config = dict(
    d_model=256,
    head_dim=128,
    qk_norm=False,
    init_std_down=0.00398,
    init_out_by_depth=True,
    lr_head=0.0109,
    final_lr_fraction=0.05,
    train_tokens=315700000,
)
Each number is 500 + 25 x the weight over its row's rms, rounded and kept within 0 to 999. Layers, rows and columns count from 0. Numbers have three digits each. The size before them is the row's rms in percent of the matrix's.

# layer 9 attention key, 256x256, rms 0.0678, rows 206-231, columns 0-127
062:510520475463493522459463525477471522518546539476527513544519499476440536556488510510519540496488508570496476515510487491468527486498483497481515530478540522475478465459564516452495541529485502516534466561500526511489480489464518489516509495471503478512515546512491543517526502553507507520503527495500500494506513511482504488501524494493484486496481519490532479506529460508505489494530
054:500501498512509481487507495491498534476516568492509553504524488507492492501467541542566499480507457524497494513506492513509465444491465567536448509528488475483495439510538509498434513503474490523527474503464487506526506536515450465459518498502456507489515505512470469493484503532461466480496478514516528490500497522456492500474490510495505500534475522551485460459505461520497527519467
070:469482498577514525492481487505488484494522512476525487480527511510488540520525495463485516577514517516455485480497498516498492477481509500478485479517471475484495484462520538494498519505487437497529457532500498478472528504479493499467516485504493526504520517530472495529498490497504496490437504508500488512510496489499496482539557459447522497484434476501507479495522496495512501493531
063:482502531523505480509511498486529492474466462513439525498472467514525460495496498485474502473514491459475526496472510503552487517493500527517483496489503491495528531515459489515519505504493500512460551412486511522517516510527502501506513487519509505490462482496510509454469515424468526450479463505492526470489463511532518533538480493495472544543484498476483517506477526489482509488497
063:514497506550499526507506469513452488519443510476475481502469499549501510483504483500475486544496492438452505452471541502500496505494502519507510466494457489501550504462536490479501525488509498540481533491506499514508550520517526534532528516500476459483498506520504497522490514495508493482520520472468483446483538526535534488537532454460499496504466479505498504528506510493509487458577
073:514528510492467451459530514464531502503477501509448538520449480499485459517488528512494531462477454525528509513511471499550485508487453510501497533483518493502481493504478504492454545523487527498517504475464524527520474508478497494516535524508511481513481492505472522442485526488475515481507467523520545480499465540485507528493457507505471534520487531493461500494507488501490526487483
072:535525496473520481530490512513491514509515503504491536543511486509511457477508471512525488445511505524523519536546495470515493494501514508488463489516475537517477495511468506496540502470535516530488472468508508501521533461500484530515484481472528510498535473490510481508507483494491472543525525496503487509519494493481486492485483516521480490524485506513523493506511480532460486553502
060:516497501517508514517497509490494530557502567478536530496493485480486560542505513559502531500517457483531473482487523513490466510504508525485502521486462512504495461464537471506536516488505478498539464533485473505498469473505511501477502497501485509515535492546474510500528509564441488536508503489532497527508505522473500466503516522520518520450503499529500459486543510511500506551525
091:509493500488512496576493458514488485507446468492510489500458494516551484463516508491492432469493503410505516511476549518505508496483529534516451485498468507555533515494497468508562480485518501514462546432507470512494522498566518488486505479486486479503492462488554478508492501470499487487542508497451499508504496458518493514486482542528505508495509531470508506509453535509489483515478
068:542522501473501487467485516440496512471485518535459480576503502514504470511497513532539509464503463567524502512539477466557504494519506490475540505464542513508485474482476533474453533469477532481520558501523523515504484501496497519513510518495501483537500541506499504478537495480465512515471492528528532476498510507490495540480495517495508531518504544498538514475519484512500527477495
077:521500504470498468513490507441491514472503542459509561483467481520537465482511472521511455487488416498502508486516457522494504502545527540472437467488440517571507482509512488505517503507504542541471489475472480541532511489489481488529508468468515443522490474484509506521492477529484457535528488460489491562492494484479516503487480484502510478504492508502540551488506509540476522497500
085:499497506502501534526479471536476502514443499504482488534470490498538528466521498522529459494467541482493480469492517474507519527481535499517509496504472537529511496485516453519558462501537487510487541457553484501511535517486508523542489492530487485514497469493506491578487489507499485564522537477496495501514547454509517476479503504544513532534529516515483498497474518501508482507529
098:493494513535514495514500498510523510451486476493502482486502519487509467447523509472490459517517543441496504489494494514507510493489558523508457455531472464499528511518487493529519445512491476508500559431492484512474528544544500458504473439504478540470461485449525470514489491439478499478494490468485455538491492464541501513506525493526516477491513479492496546495449491540498497497477
097:521496509502507508501530525525508470489508450514502494512508509569536481552487481452462513507502541532491504494530504452478538479451485475518549540528518537463503511508478531472526519519472469517509524502515510498480525512514497530493481526498523485526519511490511518514516498456520502492469510490518495461481515487508505496522489483480469489471460491512484531477531495480517508493513
078:468500480526512460486514539504478511512514525465431549493505545468470483527505544516475490471477479543495497472521472482571479511537501505497501500465496517540492485519481513510496518495538484503515482490526490512528512463415507488510510496509533466545494508515455512483458479517513494519469519469506486494521519492485499544458487496503502519457500494518505482470488481488481510517491
088:497507519502486496474539510481498523445524507514480505497550504500458452504445472524521530501510424511513484504518506485499516490516516496505530512473552527475523481526493513515459504490521529505533455547480469501474458515491517509522510503484494549478500531544495475518545489499503543513475479517529525498504503540526489499479508521504498492466501500574494501480485479499535484449473
093:520510510516479560491528482478507530461516487534535477488500479497469473506481484556507495490482457507541489480505517507526405510538461542525488518511477510541483500507501483509499508476514463491538460536483494499509454471483480532515485507519494526494488529539486434511516481543468531527471482501533506517480495505502490489491488557507486530493497480554481495505483563508532509503496
099:463506461439509486496518532442524531495521503513507542519502489506469517506476514546525473486515470511517460493480505531530484469486469525503537514547452546504506481517532516481485480445516515484505507462516519534554501527535496538532471544497427476516487472547499544489497482491503506539510507512485482482489465505452449557490475516500500524517534519450492481490495477541474509525505
096:495505509492521471518531524523517508475444502480516525519499517528539493489490474511492561511504480530528508538475478474556569516476519513513537467476545520500526505514535495503472523490466482498509517524453481503494437503476504494485515495486522506500499517479516531503495537478483508523511488499495514489542509519456477486482487494515479522491504512507469509455472493495519502470501
101:512508528561466493485510521535482547475451489519461488515533519495504509484521486522515510479510471515513527517526476453526534512510508491516486493487516498502525534499496497502461470499525447513468515480480478518448493550485473522494540475501507455503504493511443513506491513492502516500506518487498468478531508512498472496465461479551483500509539498529494513490506502532522520497532
116:454494494528482437517534519501486503474469526493477507528515495473481494496504511511507530504465511515508466513546495515518583496522514484455507535501586539456511496463516501516499535479496476466563484479463562477505480532528509481497507545476500529509525493453481504487484507478515492513520502487457531536518474514468474524456474497527516496551499472502478501502455461489512525470467
104:511499480519522519505462504439470526458524494516501466485471517489502512518482518517513485515489524530487491492528511526480508505501493490461512551450540506523516533479526497505483527554508552519484492517494557500500512449484526499514548528479543515489504480488508514523478496547490468508527506512485533497532509495516520513508508531456537499501494473491538536509495491470487486537490
116:510508499504491486494459513489521509535505472531450491509522491445455543480471533513516500534511480495483522462532553522468561515471509493484479489490531442470501502459458531533492476490491567513503499490504464514454479483537522500488501519507514533478494483526432493498502475485509490502464502489493506501487508497536506475477498480507487496482479476555529452506548473546498483518509
118:475487515530510505499538487515469536496465517505495474513468516467492492463465528521542533511479490500523533492495515500519464494536503530524462468553496504504529506486510457502530460437512478521490482486504475501483509531499526490471465524488489485499471476492508500481472486529478514477527536483494502517503503508512501511495515526518546563521530452521476479484495497516537470491497
127:490515468514496505499516460501511499527476543476526475511496456555582513504516483531480487489480525517498501518489487463484418506536493488502520532539488489489498530492555495501487557521492517518482494518507543521511489499475489517489523500494521481532506549486508502491507514594482489497489472485487533496522512525457504477543530485482505503482475521485503487524505493515495510484518
136:436496485517528514505479547528503500520505509507480488497497547498529541498490459490511534518500548511475473536464531519448595487455491483511499488574496511452512496520526492478519532479519443543489478443538548530526519535475500521515497478495542530520519520492446496508498484502513490530471482518479511465518523498498498508487528515529497532548479483482498484489467529474519494501504
# layer 9 attention query, 256x256, rms 0.07, rows 207-231, columns 0-127
062:518484468517512529467483475507520507517508521455461508539545491525501466486510444507564517511482526474494506520540487474528514521492541539492518512485457506550509524475502479511530500513458549522476469537503523505515507485498493492561501530514526477575515506478489502470490476499458467473545529490467494503508522457433522510506506515492530530525509465510518499558477493508519489490507
066:523511519465479486478507478507526508507472499561485472514422503502483463463516486456496481490477489515511497513470493510496493483485516475506476454483481484525494509517459483509500445551487495461508492455517515462467510466488486477571532479491498511574453482484471478506506511461475521453502498492442505470520503528504515473487490481450495503472497513525450507522488489511546501472514
067:455516513521513510561494550527501505518540479471533471445570511502510505489476537514521517499524496476514511494494532481511522492514490509507506531535544486489495472526537509501485530449532518510491560520492446493467499525523518502427486517469487501460502516493511523486526498530521506532542499547534479505501503462502500489477514515529521483523508541475535483492522518512487496513443
061:483551503502495476506482508508539525487479482495522455528467511503466483489501514481498518491475498527539498545476503472493530484457496513493519531504532457485486528507501485530481515497471496436537517541505512468443481464475477491491519488473482521492470511490501510538520490539469529472528509519504493524521507529496472462503496503513532498558484488516499541487486481489490494562472
063:480520511477517481534497521505461489496509512467567523492511497498496553536488492528499478484524458498502508489509543523479501498535499514513500532497491532492518475469531494474504539453521498482518525500506495499477481452516507550457445512469501490458510506560473492520518509581524515544521502511501492505513496491494488500485473521530486474522480523502529462478529505499498492513482
074:486515497531484509499486498546521533497488468460474517515527484489506474502462499528533466484495498443455491524474519489509517508495481549491518506500491453521496519495526497477491483479433543527476537495488476506492492521546478467509503496503490489481467532469538491470521515503522529468529509516460495477492498479470509500524510501488552504540514521436512452485470474470522477494451
072:527484490546495510457521463460475529511447532498445487528470479535501514503516448492486491508486548529466498499528440516458507495473515504508511483517496500494495521502517506510526490541462493502503416518491549521539522479453491516531481512523497470536492516491492518484464485484472473474484498435497513482514497531505486504483514493521500529529505439495495543493492472465522516499528
084:480487491529527507499463565502494522459481468477472498502559491471484502465478501515552519485519498494508504496482495447529542491512486536483523538546559506493478513466549494508490526474489532501490527520494480514479494550516509491460509523487510527462498533534552498455538490503523541503525515504513482485482503496509527481483499509503483481510483549488528458478465506501475499495475
067:495490512501500522556540508534480517488483503495472507461489540522497536533468521516471462479538520473512486494500536503468512519486468466512502521526482503484515537503523478494548484496523509483496479531491488526511506499533545544498460481501492473522484490507502501543516481509534512537477488485483501530472469474539466465476487492482456541466502511469494453490486496466493506518491
073:474528465517483473481494484470538513507491488491515500516572441496466502532485474538531467503490519484481461503519488511490510512488447538459463526492512517489478507529457443494457495499466509507503537504485476506524478503522498473503496503485505477445535529491535466511541520501478522441514506535525470496501471525498497528494489512535488500551493507458505421524482476485511490495482
073:522512513539498490508534502505493508493507479510469485484540496517469481498460485511526475489522489466466483530484480497469542525512513512485541499498512479509480532473543508498490537458488560513499487567475487493482470458489498509507563485475493498490484534506547539482528502522525473487493527477507469513457519485506474499521509464476527466528530483474505494496491486482451488532468
079:469491497495464491455481553498524518485510511509485470468521516467492465462494485454555550498500515528536530516514464459548498507487504494478492518510530510497500530528472506535508491500513513529498552494487490495532527508517491462509517485496520526481510515460538503462512529464493509471550506504517477493489505520495540516527482508497471490489532521504491487527460490523477493457490
096:471523520469518511513492512507513507499555462509518454466500506493487500487509543463503526468468446479559492502446514495542444527528537476516507492501488507513482520467494473512491469501542492455530503508490460504498509514521502533484542509502473498489453473500481489516514516509524564521529530531485503547477497481526515485472490507452504483477502550495504473511498536482504490489503
082:495543573491479510494504501488497491497504525513540489484491491519502530497505470505547487479527507513522495494507514549528476502520474525444512457496494492493485485549527494468489522477491479482514506485478500552494507543480465508546449497467496539513523516439478473511486497503558505488507458519467530473494479493506509508493516480486517510499486480472480500504489522497523492455492
086:483465480518473476496508515507501510557536500520518460495460550524510524496536518512456497497546501510482500512554511514474480486461507513487474497497445502539486517487481491490517459534504457499488478519476510465515561524464488519420542492544511495549520469479455524526464471498486484545514487497494496539499472511514512522496508478498497496509564456510482484523512505474545505508572
087:514523506485539494462466459471501467522498535481479561480505516539512529535514478518500513502470500494470510507549503481519481472496483478493497456471513508473527472507510543419528520547494527503512448494495506524518510517501487510505516496499512453517536489517474535526502539530506525545522513498483575458523510496532495487501481492498435508496491502496523482484525486507504515486508
083:488555489459517491509508500483481505500501514491493511517476491479493514501497512537512546484514494475501471499502487494542477540500469537494503504464519517472494452534521500490519496503498529483467521542526436510520515437520525505482518482492521477489494457543503513512519513519506491522503477499505522495462507499464511516480508532523511484495464480507510481508527469469469524509512
091:474524550456538508446485520484508448492513494518517509461479491474460470526463522501479480471509500490494483438456544485536526449528468500452500534482477461514498496537555469504485494539498504483504530477488510480481481473523530521491493526479472489484484493507548502463501486535524517494481513508466475489486534485510512472507465524485503551492476519507558483513494514490491520511529
109:463491485534525509546504483505492526514482479497505554460520454479523516518478505491528505506472457516475527502517511440496523494513528495529493484550505505461503485473462528480480517474489548518525488494502497477530486536466492543488494515504504512449523507498487495507519497546486494541470507440498491448499506479488504477519536484522500529555495519514547512480490507517480461539476
114:511540542458526502489543472522479527520527540507464491530444506512446516533523498462525523484466507495500505548511457516559541491507537465495491498522501488493502508460478498446480511521456482524523490507519508518501502493513448513520490482450497526469497544516466467531500514500512477454471539495494463460472527545497475482508457463488483484551486532506459532514482502446490477512516
106:530486537513516513469488510556518496485465513505488496485515461480500509523529466509519500496489519505470520494521471477449499488490497485517519500478542484505497525547516486506484519548500559530496472554490481466471464490512517535486489501466558430536507484440527527482518523510489498479507451511479504478490483489485502507484510511493490474492493512493514478508488508524508544503491
120:514433490445506520531475490493492511501448512540463533439527508469500518508504489487496559521491539522508525468494521512517524459524496477522511478467512482484541482536517493525489496474488504478530473520521500493478492477519499538484533520497519473468495469478503487473502570486475481458476530525462472466490542480535502469506533533471546513501485525492483520475480522560506464488485
124:535522475535511487504542503498520513482518533482462507527516402473509526521530489499530497469513516521517464502431447502510491525484549519493539517553503496480487498482499509484492522499482511503504560508484526539519465479464509515549492485502471496492474549468525523497547469521484505535525516522504503490488493512496473510481486477542485517484552495482513531485481521485517536534478
128:510527491511505512489498449473483495498503534453497482546497486546502520535499456490492514511502504488450497524514469509509487513534478463490472469487490515488496487518546532449499534524515544510466486481484505463487496515474475512505514479514506506470517505492534472495480504547507544490493485500498506530489503485468513479538491530544467503503497469474514481537546519483500513473551
127:489501495515471514523542520510454542495480532507510484508479486470519494472537550495494529482513535500472503501523455514493527475496521478502503546548488460500526519480537494523505483504493496520477508507503493490493487516490495549574488516497491535483505539461488500496553469511474470507492493496488451463512493523470540466521496505508511556540490522498506499501471537449494521483485